Each number is 128 + 32 x the weight over the matrix's rms, rounded and kept within 0 to 255. Layers, rows and columns count from 0. Numbers have three digits each.

# layer 3 MLP down (transposed), 2048x768, rms 0.0321, rows 272-288, columns 128-255
128117149164106101112119161102100107130146165126164133161118108119190155150146124129108094144126146144118103174143153153145132156108127091171150106128190113113134067089141115136116146134184125108070171122142146152122119122137142161127145129146061137122109113125084104144134115115118141135098116125152178123145148074100104188103164100120210159142186186178142100092149125141175162126150
131105135141074121103175138139043090063146130112139127129165149137104133125073137121149111107116137129104152138178123124068183139142129163170127131057156148079110091199135118136144074156137094158103118146148113175166112110155138157092128132124188129095117115154150088137111144117192132157162147154145187138148145128099131189183136119151149120102083075126122121161087150134143149135129
080090150136132106141179163176149086143147142111133111114178144126119108131135059175191113129104134095128193149118093129124091148127151088126116103106121133133177093152109067123106111053128093132059094111082189090117173087151100162145132112116114147119146122171144160094089098157047116143073061149080167120114115094169098105167099120073179167094120124104121032204077126110135119148130
113145148180091157149163091083123103128105090167125017167156068177155146135130085098172116234096137093095179124144093207149112149141106128130158128125135124169127104146179049145148110135126131095126109127128132107238139123058144129152171107160190137123074119144130125172141058178160138130127162121130119178071183092205122113166182126139114138176157137093154119108126101132162079106126
098149099166140115103122098098087073091066137166156111122139116121158186120124129134050106125096182138160101131150142073110107111150135136120092151159116115115212107138109108142107132129090084175062119114134160141172136093157160110145102111086130109065110095139142087116115141154112085166149107136119133130081123083150070145167119075103126165112166116130116116171131060170125149148167
140160133207106184192035120115112150118128134090123156143089147090183053173118114171104174104122147120109092094201152127093176144118112117100150143147130151151046110163085166105080072127151138111151065181126118135169067189112122107194165102110129177109181043133139121195093165135080080075091093120040143195145149125181049162144121096147099208159116187187038116101100117073230107104169
125067145143087146155123155173162068110086159111104168226159136136117140126112136126163060098135081121143064140087122092132131144157123079113128128066124129149143131088171091121170081159155187135145077109128160135133106094165135101134114107129134126189085149110144192130139134151088109174067088123155169149119098130094103102133119113090153133105100144159151151158129123170164120084163
118061081134056169032175102107121150136073103106073188083141091133108093127126145160170080150155149142097148086107143118069100117099130105125081118125158190155134172139114104154095070095154110130098126146179091097105121219150142125149134088155150125100160085170176139109146138121130106161148155094097093139139118139115151140128135112099133183099110137089125145102117086105149171167173
176089137154187134135071104094103139173067120070111115110088152087134110185144173160128134146135155193085086124075124134063133168094084113157150139179077142155110116109050148137087084124119111085114149103169131141009120147135168141151116124133116089118112195169183059131065107142090124107127122149118114125176102099140153136112133140114144140110084103140144125104153121132101163073179
121126099159124089171122097093111124141109123129085097152126175097164087093125126131107136180186127141132147091080183121123145106086125121130087068098154089163152121107158144131110136097125159155106136123115148119118117128108113112139105128104122082201067108193122168112128216095137079118007112107122103126109119113135091106132082137170132128104112092124111079154132148135157138083117
141107160154151108124143122131086094107147103151144140103120086138107161184036102111185085113113122101130139144150012145141177157157107079121141151187113124118113119077150116211121118095063148187101133157133143114119089120169078134155157158147142087104162154159143107107133113121162154103124132145093097167130098097195074127106154182152135140104137104079093149092141057138153071098145
081100115154139083114094173044102139130086094123092110089148155193123111161159126099136091134126174168091104149156109192162162168125108131128122112162134140122062111126134171090131118129153143136210076130063170125131165152109089135118213135151144128135106177135169126177066127121089095168124159111068178163138135128125149147117115112111151135113181084098136120119085120142183164127178
142179176102140149089137163174169150131178166073154110167142119185096185153134177126183174104107127149137128166153115160108119136105127106117111131173174079099094117107108123108142119101142068123159152156153127081070142141183207170108122121122188148162207086142122122183095153132129138156102134143154148079112157165125116113130149157116085119076157120168178172119126133112077100097117
146139127120038088087120122134169134206111082091142133169186034125161111151181129153114145140169148122211147162183172136086150113136183151150080119116154103115092069182111112167154169115085164122137114137161139118092079164182138103151076119190094112104080132117141139057182137111175093098180114130121109114152109158155143128141120164150169038135154143096199152119146116166130087161131
095109197073118166114099156085158105169134066091156136162153138128158118146193110114163110128099088140177104159079110181120098109129095122145118164155148132119141168132123168130110117082116132137091140124217139101111117161077101160115174096117145118168137177170089093132119101140185123073071171099171108128095086147164132077134128142147178133092133115099130130121150149132116154103116
148081114107137089166150144116125165148131093163125108136086107120105186076081100141050160152069171048127135163066154077121136113197163090128157120182149180110107100154116112096135099213134114075108138151089101092093138205184103080136098181194130096141125169175197077097074071178171112132118098213166097194133125099155120103154096107154119102057146132124142078101085139166130150116136
069176175105079128147061102155104118126144149175116174078140131136111049106090138132150085117130123102120126090144096108118200132123100122137151166123081130087189146111099145104080091125164148114178153166160105154125103103114166124147078181108156119119151153121151143138071160083168104130098094196109077122148155074097119164101164082167128082196181047181159196163112167038133134145139
# layer 3 MLP gate, 2048x768, rms 0.0321, rows 273-289, columns 128-255
151155143180084124102141183166126161114138064125129134118141173149126114158154114131170128127094131111121136182147182085118102088172108145141129125100090132141125120191134113119148106127142161118169146113052090155160105126143168116086097163147127140123048107111126112157120029121134129138106142137153112158142093129199056138100058142161116146185162076141176181087130145167150134143151
085156164166124114110141213138106112066137102115115165106097137206190102092199060128146222150117200134150106169124127048144105152150199139101174156106068106093118161054142095130085182164149187133082135172132142151096137094171190137133107145179099155185144099110165118171138089149123143130144070083106122127128142118154149081130200152111103097094117105091116147155070200169130059128142
129073094152146095124132085092095097151135083137109143077124093141127133163205110125108147150093067088135136117140156145104103085171146094152132148087165130189162137111128094119075115122115123120116110076116076148255105110113153138123118110115101126114000126125109135144146141172174129099118070189093128082097083186123127152096133113118125110135138106132152107087056125116113161102119
097091147115142124110160098114110159094129110118119211105160098097128094162135172135085132084130160156122118129167083121150109147115169165152143157101053128136102117133126121158109155148159166205178184160124124130159148158097123102148118128141117112124136138181124132152117096117141174096119096091158126117140117116162134101061176118136132163081094159064129111145145131115137135126097
129112167131112100090163118101115131097082184125116152073155148120096113188066111035074063198106165153091139168097144142148098132113155108085124140137108152086179155091125114139101132143143086157131133147204142109096181091061135127158133180131156144150165155117182160127167093075177147121177142142134119156129118118159172114092095119106167097201113135162100137102151202102065196162190
167090208145147173163103128140157105074011116130111105134137156138126130155132179118131138085116103119139171105095139130128099117153101112093150175089109089147087183127096106154118143166107118104106147170193122137066219151138123131163129164132088021082123127118125154119095135169096107111157162131157120155100137123135159067105149119114114131116134105144129139083166144073149118112123
160114100116111091141087108169093083120064133116133130090177139167179200153098168173087153121114115121120142158130102117149161153131148092116152171169085129084115136081077091091140173036127106123056200150078129151094081055099155128191155105154145185107101159135161185101163124136201149089168123135123101139150133172113124189130123073168170126113134133153122070181213120120118132110111
144093185116157131148114163118083167173129099127109151150120164098134105176176085112158088118178108135094072143131158100155097135168125100156128098090163082172176166118140124091088099086127077143146132158120131129135114111102094050121142093137145114088017134135089109155131176115111130107133087097133118127135203119132093145132087127153121123071107138151100079094089170098113106118114
101192159131156152078138129138086174129164098121122124200159140122144100136121097187124198137127134120140100077085082154206084105129167111165080107124122106141138095127172056170124083128119163116114150164127093110132147089103116146110174085102083100173056121175150178174097204138112116091130104175146127132092061110086113132074083116116128123147120098159146146092107100168082056110118
071054130112090158156171115155138175103182087095151144149097106124111186168086146123129129154081179074122106114156137136146089154165108105155106130100137162106146150171129148140167135118114103151046157155138093054123128128115120173126078111169109148098143160098075182136146098136072154121147067112144120160116183117117136142132151123131186132136136140113111120125118101050125145137128
148125116186144097070136108075098092144114124133153202186112107137109157126129111104077110147131099091136100131146084098127163172111092156156111163178168129135110151108145098163128140153111050174144077053178207103123130159086138119101101123116090112164103109150247149163094184119090139172125171149125146156105118153095101132114089178075152133142111142164108074141136120114180106130118
082198181112130133142130156155132134096144094155157064198137091089148170113185138157112092071150161116090135158124115186069184092164126133130110124115217118156191085138108104161115091093130170165099120139156114123109130216175122142097098127099074110171117110104177140091142117177155107103122125145145149139159148157112120140148124122115116090166117082121150147114091184089142131091147
114164129165173100141156071092106105107073083184156140113117142130094144160107092159146184133158168108143164144101087112157095100171184158093097173135118147137139142143120150146142093158127128109052189177067137126174116056122089143155125134150152213098084165054162121139119132118068102171106198082163172142085146145125129127098119137178165153101128141189126151093076087097145147099081
132080127162162145113117118148167097146163083090119104179117072147124129093152144112182127085111127134143124159097094151099116095074117139097155136166211132120082146113142117139181117125142127104083095068119128141143173101121128180122132135105174097140048145125167091099146142145116151103091171069142087101091147122122146128152157124143117137140121142099093135142126149134131142115151
096122147130109214129141097077050074096090095086111187164105155130151123144133135163071150134192146101104121102112086107136119044109130112101114137101114149106066100117134170135124149077141147083085093130113129151126123132140101159133113120073140101097132165132148092136140125123123097123062202060122080077041091181128137095089111116094178146157132118099129135066133115097112096150171
087120187125088118154148142138079123118076188177161152082132110157138123137122144133097119139180111111096091069152053189081083111213128132066122102142118131138196162125051116162095117090131106113127113087140140124038117221116168152092142167136176155135180138102077101106130160145117107113174091123162158131109057133099058114179163158222136174141119065145124092104128172098128132091113
127047233141122153139119120129141107084170108201166116120124124120141104099142120150112057145113125024091134086149098082135123076112163134106161113144070074155091116121139135155223077142175087102132109179122126101172167179084132150140110174151088089136077161143146130145079187175140168163158130133124156082094104118110103115135140132158121104130136135117119130114035126159127130149161
# layer 3 MLP up, 2048x768, rms 0.0321, rows 273-289, columns 128-255
119103052101111114147136148141100146183102124170120153089074154154117129101126115098164076129148087118130147149161094119104114141124161056151091153127143099135064124117135131148153087145123126162064142137068141116096183066106058124112112144128114103172074207172126182116122166165083163146163115131134109096119137125107168110149136132071187162149077153169192130121100146111137140122172
136142090096118122108126125099095140190084066100121182126137139128131117108229149088121166131135121139125075146141109127166110110142115080105180111140126131132095107100091099094081120121104211099199123147139114121116086162111167145149157124155097102155072184115187127127183067115140126105156153101110113127150101153091140049136106114099063143127113147129130167096132165152122095132129
126125103121099100130119158153114152185087087049081147184070072144139091094172159198152108058153143184159105131146156068162104135094131151110110107081052154077186148085108146128163102095174077151139105144066187192095068133148119087135166171155118159111116092086054095127143137123136196097128100101126118079135152124110142091110133082081194156118117069111113105149117110107104180119138
056143077116125162131174112159168082172139065168147161107111137120144137113195057053112187143150180127143133141140127106064114145076151137152118176127141124126195113139082118119160107128138114124086173179136098069129104134152150140125126163134084166124078153135148096147111119148168087120135060094141144149144192128176098146092156160183157136137137152223150145162151029097093147125075
109110118180148115130119093138090117203117135162095136067181165079087111141116130118102082131126069125098089143108135162131099135177140178145153161094121081172101032132094153103126190174139197160107114151173143124135128160165170134178083167171090159131189171052089112066172088160126136098136121105145086132175143174174141127129115113167201159166099130109121102125083152083168080123164
111138106122202167137135098163091215132207125126089130090178158095132035104107110132140154201132114131114090131154108085185122155072091179146140137117159112112181150127099124076163100173142205139129152167115176097146089123142109165151135213169121173113092133126161080161140070103151056156084110167088114077182121171102092175140096126098124214125146170093179127133089129125090111156176
126170128076108112208109132124123134144124091091154111205126076076128180118104117133124091076066101141137106065149156092137201160149162165059163095152133173071071160104144137205172143108120211093060140168110093142078090093060157148101195120099141117132168120109088121125081176123114120122155081110110160179168120127129132158152062155115177133154128128151126130131165151097109102122141
180110151108166135168148126136096116134164123093086104135144188112096107142143125134140091110204116102071074104162105119148116152154110135145111114107181076132114150162119136125060061097158073149093150146123163103183086092155131062120092054050134169096104128146079104160088167135144144106052110073117115114141206176137132109143137143107134133078140134137101113112110161136122121107109
139158136136070029104099159200150144187180108158132175062167103109116174143116115104094188140121125103088097110150102060137119064112170147160112090127098171120136156124177109172186090123188129125149150121118180032156152114156142121129177099052175180117124146164159130180139057103154210130146098116101078114142173096073192148187060103149090075158181083120119121080175132166117130116168
108118152077135124052157182127121113139135099124143161155149137165027173138116113136119146161172143087094102234108188146111121121171115143134176095091154083100173070088156166105162091112095091105132136171157143093106094130136145131105118193144124158054111150179129077114126120116094149151149134126125104135166124139102130154121095154108103133128142150148157088149190132159096106137117
105110100191098160170154117154126195056129132118128110090134110080127146137180123084094135169150190159099167139146111087141115063101107142201126124113135137095165070173112164143093082138120104119126097139160071107135138166106173089165146165132132106104150140128074126066124121143175065091092118054133085106109164092135115123166166083150152102089142049156114157136183130159107120125142
114040109142158120149096116091143129166112143111079139070113146111153068129098098141093114115138068143129075144113142074129086133135137056156155146171162148120140165161093127133103183187133156131160051077125154133148175108091085081088142104089114108121050154167179074128170117135130132168203108192096138136118151105166086142095129078206176135143060133114092072115123106201152154123166
124151158098101166132102129087153126135066081098138126188127133096148104143084119200118037205165131125174147158185136150163156183172163091099074127181137155136127158111154137153112092184077154121101110096120124112164073150070141108198126096091115156136102117079111083127148144117112109125084124124138141119120134094116209149146084139141115091113092116101120116119169187127095121069100
104076125132146124133201178092126101068080133140149154069148120096082132163155180119138151143141159179107132158123167112156132132090159119150153111149092118110147190139102115126118108190148108116137155106105159144098127088132105166207143157162107159092095159116200120093112130083137145112150159209165123114164090114076059105131125136140144160107113135173136094176134127100147088100147
134114094128148103177159145141191185162197125147127154115134125151111079138092135073154150088088117166123097143121107124087155173063136161150156142151135122090191137140126079092135109127141096157166147139115129099126123154076165098137105158148097121151066097153174181119148170081176098095166043178157125171168143062140143135162154139128113123070103100148090152171134143170138133156107
156211175154146155100170108142122199181026123173160064131131149145121095097169111165120150139126149149144113163125172144134107117108071126126083152135115198143094125174181100115064154099104103135144151085157130120089122165135158086144104092092118124137158119104115113123134091082133104187113198141174056119137158137163136136071085108141097150051142173143128152154116122128130087151147
128148157134136173133115090123111064131141119123137095184132114119103122144119121178169143186120083116115108140122102055097126090169104126120163150068150074148154100084106131154118115129150184121110139173178182153181111122093135124106088108130102134094058121143159106093096178141136153172085093157159136122127119136071090099137113106182170142111152118153122084097144135170134103164142